{"num_attention_heads": 8, "num_key_value_heads": 8, "head_dim": 96, "intermediate_size": 3072, "vocab_size": 50257, "norm": "rmsnorm", "norm_eps": 1e-05, "tie_word_embeddings": false, "beta1": 0.9, "lr_head": 0.00644, "train_tokens": 985700000, "dataset": "wikipedia_en"}
Each number is 500 + 50 x the weight over its row's rms, rounded and kept within 0 to 999. Layers, rows and columns count from 0. Numbers have three digits each. The size before them is the row's rms in percent of the matrix's.

# down: layer 5 MLP down (transposed), 3072x768, rms 0.0351, rows 155-185, columns 640-703
# gate: layer 5 MLP gate, 3072x768, rms 0.0351, rows 156-186, columns 640-703
# up: layer 5 MLP up, 3072x768, rms 0.0351, rows 156-186, columns 640-703
down155 101:496392449406485543432566516458404504566462499529410596569442542426528457547574505569510541580498570444520451607560468467567458383406472573491477489455546572490550524415484491583466485649520508
gate156 105:427617497512497498436510477494464472494480520497574519570460557523550521465536518449489408484432498514510512506490555433557473674531424467547497494544458536460411529519497481525538498584501536
up156 103:376552495493491564469458492529472468540416575492429485531494520550555481487484527351519550497526527548538416601555463424544505525484502530484524438409440545476479482520546550513503493460508538
down156 103:536434441542421567485535481507429486539475517522448505529548537491432362516627447496469533489460518523475491477482492492431445418552588581448482412473442524509463437497479523475474516551457494
gate157 104:530484524551586645465427484463555435471475456537484506474497472516517467545542573397454547530501561540501492564461467497473501489536575506490514424632426544572554564448495553561459458594555458
up157 100:491501524439512539585417503518574552527445417469476582473547530373472460443504490505519473463484500581582487530477543543519433547581548468490544502484532474477625487499430510516557454539438480
down157 100:442390458540570518505489464527494527452523444498546484483547526522488485594514483570433501479560474545481522487497407514516479504546585556525434464540540561432594593501462540532455461490492583
gate158 104:526562465475570496509443482533510472582569529458539549505440575557504534450489408476535580516490505512552500485500465522492500490603499577498517463513454462508525512553506483555532449382386502
up158 102:485460476427498513576481443481491524532541512488498490520456388515528475580621480467529487434485567536555467352497462489496455406521464533466497470583566472518473479490519466599492496441508521
down158 104:547507572463463435559506497551455499495506491526494438416529471485426497585508453364518511513575464489498503442654497537445539585538602508428455483492510498530469450583535478531557446552530475
gate159 098:486526512541454396467525543543511495519526600546588473568488426500555485418443591513446546558434511473538574513554450474522455521555473477507455517481546414458547439596593463517456554615566582
up159 093:623477445503495508493515437524538520463534598523473477539449455488457542459513484437371465490449479469603588579573479394503488527457507588560502455513484532533518423449527543441505520552504584
down159 097:442482540498502390450545574478433518521477491527541480449470451397506523456435543568514580543498498410566512391416529500539478520517514574463477451407530498575679528470517472548522502515474524
gate160 095:534440465433456529460597524527486461516518520516503420506514412553532500499484564484462511574342456523604375516446508439468507533535500464523487491595520565529567461473475440477526448573450509
up160 097:408538512497469508436547453584435444511566497511520444447492554528459570445566484483467431490543530509470481525406506512504544510448493519509402525473473472566505550507483517438488517507541509
down160 098:463422513470438552537511541412470481498383496578470486482527417513491467527477442523599525571433605547417535519479513492510533519597596437502543490421479466538500514558484529480546526475429487
gate161 101:479509477450502508466541512504486490515479549562465562450398438468522528542518513449529481479496525449558450514485551640561514529466454464429501424444561479575512411486502518527497509620525537
up161 099:539506471454414457454501404462398457435561512427466415557443493554516499542451533538602540444503515490467400536550389552450512544563439438512511482401517485428560558484461504481477451589486517
down161 102:479562479560513562435498526468547466496576546485524538533513486464492546429562539538489536503490542526495493542449452464500443493542479502601514525604496524452547518514549442562458533450507519
gate162 097:489482523498477445575487492527512570417528471553410562461481460589443459497476532555480498487501637495496528509530507459416576424581483461561468536548510552490477521538446448465431586463550519
up162 093:521445534442447502541541463491455407496548512544435501509481373507553514498458544498600444494547445536483512512494505555500508478508518589510481553526583513449516531580518502550558523485506370
down162 096:562520523489512490505503472493483536449504439402574454514568533545555489534473436445463481421487496463561478448620407560570509515487635438476464500382444500611523419483473489446449517450412545
gate163 092:496457495427498497483433459573575438538540505463502544620427589503572307472507567544485538487470466532533526533496433555471444529499459521557578506487513588514506455514450558599549453430535519
up163 095:567405501403516583506580582482444480539482526494506560442494525517454461567529530519518518586449481448461488482430552434489489441555531503485471573543512633479518487517522528437589544457556630
down163 097:556548424421517497438526494517451407599564444473485581411477491458518504506632534535498566571475459501490537541491473526458543508475447483467630489444468557454557414507563440504509472495457464
gate164 091:505518412616524562590507437514511499404468532517504511549471489467549514584539627448444491518523486424524497439455543464490487607570524512491455514528485485509603465502493512422464524522609614
up164 094:484484480372534474521477520442543503571450404480481402471600532510507582463508469533528537527466524466605516440494563519495490492582594484531492526500477445474445457575456448476485524518382481
down164 096:402439430472471505560467461502483539450498527559484494545470567453561479521603605468511530521497535426464542519522596467497382513504462459446470523575503530567532522448533564428454527475435524
gate165 101:430419520502549481438512505380469507358506539516459485585536540569494454452490512498495491556409466586509412427468488564498532510456483452501517488442576559481499538561501435448495476627575427
up165 097:529552546449547487507532424441524442459511534471483446510525480595561512493480525413505499497522485494487540463473414388441435564536384482521563583431457569408440470489553495496533553547524501
down165 097:574502489500481529471447490464465567455463465489548588610468559463514559497480523416475481399554439470481435548501521527458506461524443517493425478456541471556506456532517501527509454482603472
gate166 093:399583473503505452488480480518461546516550490531457517536485559541561503493563548449420384487466463539445455491496452492488623571457552401452489481479380453619402581463629526477469447539495467
up166 097:472489501484486475527538512510444449485488431511496504430598524503405513507498569507519478499444561520523630592447504472502465373458524515450407568504538561510575451456546536527514468422548585
down166 095:393574572503434449551407495476556506454572527483518533521483515506444446457506568492510416514503484505510439459494534594439505517418585479533599424381463393559458523554462513485455490517369490
gate167 097:528527552568623516524474500509507455584515461494408459525442483434463509531495523487584545646409495470483481503422439435534539478535559461540520433542484602546440528510482504505441564503459519
up167 100:484490499534494539560471467453539439553487509443513475510409606520459490531509484551510501465484441517468529422473497535585445544419464503491495635534439525584602418469457485484479462569476465
down167 102:519538585526446416499475502510409523410591535550547535507532510523546476448485444473481546473567423506481529457504483540424527494526450528497480540485453493439493490495523474567593457506442500
gate168 098:448558487513553515624518431530601557483550567560483511517475506568476467495539556556567495508573500514556462527512457522509530495501483412527518463471528487559456524472552493409544486461445466
up168 108:489501482428479520530458429444496592490436494535529527504544501500407468521514506525493471497441417432410477561469562490538575489521526521420522498501437546509462436514567539552433514514515457
down168 104:440548497499456591464438532423503521486549517447534478505568416472481494472532565412526547517459478431531487576468496436526504372533489478483492493482537432488554515528522471516534483452507458
gate169 110:600485471493477450501519522436502525426551536560497537481519505457623476481507518597457373422482422451626477571493519529513519490425457476560572595540490487549542543485522448504473466561552583
up169 112:566542437532529530510557528482496430413445444525507364553540453577549485506510460449389496512548448582502476552466408581451475586437444540575442551560492531610559466495523460519514481542468464
down169 109:536522490462383471373410512430444489510489471540536499483482443564542530501471487518494578471483480491492493455525393491494521580449506489504523461533482468580515559485535539500473440499511523
gate170 103:464557435424512459502492420468473490564457494513477518507444572526495505444451592501535525457446472403510433493430515516530458561554525447571485455467519492567582521527490469435458531494552476
up170 103:534595520469423499570534554550531520491598496502534480603554543519525467510479472539476502462471542468542472461582435497494494515492482518448444472430392532483563523426577484429547452398468440
down170 102:536489623499513463540451589512548528531521575540421423580474458407510522470583532529534473595457549484478455516520427481470504396524550476471534455515598457537412498564548493449495551473522555
gate171 102:443613546461473525478550454524552607549502476459576481546504485497544500530411543497489479530490513536580576504534469450499480467514376528603492563505441540485419582499627454459467464524478393
up171 102:604522432516506550504416567458516496423480538472504546431510545540470486450547465425557470438483436422473407545526495589519493473526496479493489538554499405535548497478523565513564449465467497
down171 101:524492489605500541501582631558515527529519567454547562477464593519475457524488544433484532423510593484526596528557440501546480502507578578519521487518471517458505517488508473559547519544435594
gate172 102:471585454472450460480400519529527552439468427535570529586454534550490492491532468516536440487422495490568464535498551509536431593596491403519537409477483374476463419422532451513494420560424508
up172 105:499407539511516438479563532496381437529448403527495429573499352490492437498463473501519520535526601529524526468511504497452558396450486501537432501581597526494460470532552563457478531363479463
down172 105:555475552489503552468542497509547537568542454434505468486402524501452584477609510507475564548496458504464444546517533530385577470450564497476460592505514484428481507542545480503361458446562552
gate173 094:507513509445431471564456520397541475490460524483478467530502478480513494427459514489541575485488487526487545477458506471535442486557587441464538490506562480596509416540488449464480372491423477
up173 095:457493584468568568436530488522465522461506451586465442478483528518487498446478489491433453447559532485538506557567555523488487585481574494515515434510435523480555522564559520526524525437520593
down173 096:522466540533442477509608427511516538481534467499531522493537419506517551527456519543533522501435535468444559536514461491599601379389521502457462526420491485448518550507469505504500534490505434
gate174 095:531529435505562489511512526466550512529554537507469502543381502434566451500480530435467530461536531481621468532500505544511529539566479507466467534516485529525436531528579543521515515516456502
up174 095:465378448513510407492457476476452594522468429489469566465532542475470454573575520524466502496403482483403572541538489583476441534450535459520480516522469488518664454474477451457503466428517488
down174 097:492404463455500410492432561577512563521411515615474468456481437556436579530459538419538635471469435545528433498504411524464547465467536434470447493587581579467557537550525410534491452459537538
gate175 093:423428520565553503486508444505462571472497519514483518522588419348486473537545431405499509422423554576528564471467466449519483496460538414478524446609547424533472604481462450495475541553449475
up175 091:453461489581509563554515523536487521369480511483525453619499475504536447470544448514507336464485524515449505569498498456517469530579528470595485466396507393473483599599544548478496484529432610
down175 091:549528488586603369480486497452462441520467487481493445430501480536491503530535596461509513498457481552563530492493504519587531513545497542491453442532538499458518454441475465640548568494448463
gate176 094:482532469529612480537400571489633466441386445485551551493473567502453515579526529548491472490514523532582523600470549545567493549503569428534477515423523435455471465524459489514498522580566514
up176 097:511498560484511398494530506463525521568490519488590508449502602521594518466576463550446566407488449433465501432529595529497488438506411550549483454512532410526486461427495496433431512413618474
down176 101:551478319441519583454511525521594444469489527509468558510393500490573602513475465493435492477542470434472531506538453464524526559512509520545446571463599442530488586494476514568463488480563537
gate177 100:505454449574518523486548498500552650509582458510436564509494478525518486550519490479495440587505533567419472460466503429487489503441372482551489499511516470501489457514528381478595557463504410
up177 096:456470431495600399453477468539511505489544455459554461458478545492436482459513504512533515490518527455491397486427536498474414557509517519456432490501590475577476399529480455558469528460593516
down177 096:478460537498519456476486470488399527505616447502447529389532517507557513575618509554581480544484506501416413546540577509449583444502509531518519468480645499502537570456523474484508469551535470
gate178 094:475567432429533589539485520509538546546541412574524469417517542466517451504424461433561569614468404505413450439461477501594579537584440503505529391511443611474504592486530534454538560515432450
up178 097:451436456554514553538524553473508511475364584485501572534517458376469496539510520522562541531340447453548412547524488549570514498552498466512545479496590403514534580507510587545556492489634533
down178 097:546581565420463488456563484556515508454557625473452460518496537507515526517507481433494547526583445569468589525415505412467524438510476500474482476551487541502504505418549540522521452459482458
gate179 103:482539526415416434590544551463481380458528529441446421456465425593487459444406431530511452477543590524513561517548397552520462531542520474550552511576449474474381519562458522611458460555446470
up179 100:536558425503522508475601405610481513438500461517508445451462476500583455454473491450533467519515514470498595575485524502496542478568526498484406484392432513584532485535546559495505473528456516
down179 100:534492454584493578493545548472517452461456564476590462534508501532527398478455491462576376504436534498373515499548534548579541437510459534417469472485490529520557474512549438505534443523435501
gate180 100:496537459435534565524556500481537524540458436556540500469507455542413475514509452566572440443479595477493539590542506495469482563551516538517620508445480438541478540513474402508524435468526444
up180 100:518495495552483502540467442455511518500488452497458439495485479535483425498514520510547460471457416532476402481482492491507605489567536494481561531519487419457554551568500539457537523526447445
down180 101:468520493530565577461559550502454488468539555450403505472425536559416436500460489498584493451637506476502526523529486506539461559447570507503478469527488568482485473446531513505502428434480540
gate181 101:519512497526537477482501496475445475488510565464548414519547533483491489458556447616460513527488566548555500631419418443524486519489470459551491402468562489486450550485515532517515439548520472
up181 102:466550486434455516459422584519509471523469497466446531387550551534565585428523522457590481537459543477550544330380465559514534478592535446444528504549542435445566492531541555445427464500471411
down181 103:456543522493505520552547458484470448454445531488386482553578527458492496454463564525421536554511595471438559521502390525521531493511571475439417524574542460553419449532555586459484523433529479
gate182 100:476528468376526480439518464470593544584486519592450444466480474516537554548519505466604531629456504414586530477441395601389441535548571490477469536454432516439496517553428442489423463586461605
up182 096:422525470474497443488493453507439432482531517498466542469499504542408425466479557506521550434487598498518444445546557492552491538540429445454511525491452512467488494543548611502469463489543468
down182 098:566460474550475579550605453527485433506503432503494472516534511458464478429525518525480380487482482467433539506484404538491478587537484501477528475552532537570473412448576454457459490473511515
gate183 099:511486425488514473503493538511563542530448522456512587540432472481458507492573545475514509476540488461630459520454505517461505479533500518524489516542520499468487479527429458528508559540475535
up183 097:584477508511527593593561529417414572504436474462484501451481482597522579474479470548510469515419470524538428589518468494554544501523447475489597539509488460489583469538446457437440528526450551
down183 099:483491412456466493479457361468487559499470506409523502533484547459438454478556486533527477504598491493484461453399474488463488586460497458539553553500549489522470506431512482535509403538441447
gate184 097:537539420515503501490521491475455494517526527407538556506545506552495444488529367494494477466472464588504549507509372579511530486515430436516533498545425570515463449527471462498544444528426494
up184 098:529532586492533433501522488537494458435489508510454516477491455474582467388472505373556503508597550669476551486453457478574428463515440493581425487562514456528531529448489457392507417449467517
down184 099:517508536522455501545553557503516547576392463519491550367472557490528574498537428442433514477541426469488535545510530319412418472446472515430527501439574474558452468572554470514472557476361496
gate185 099:475525539455587538484448512559501448472553551537535463558571475460469505494599583489482471514503531476506556556467445427520551416452607509466483497506535530432530452460453580471659472562515581
up185 098:444517481530554484565478492570486573487480524496489618465540438487499497475458474536439450492408527458425502439424402460507510539462523481467493570532515470532473527461457473510559467506533448
down185 099:538563562416505464454428498463524534479514571512506495563452520442439490523541544478582536464495448489495525464502499408467550517484428553553490531525481446483460527456475520444464515484543450
gate186 096:516443542377493503597510548526479488472569489443521527408535450494471467524558501455551454480563536517435511440392605545457456555578469503430498542470484567520528395468436550441485428490500489
up186 094:495567419381530508481493471448445453457467449538558493496537540540534555490502477504568548504511433416475504481598483559600532506458469435595532570510487499558545472403554464526500478461422474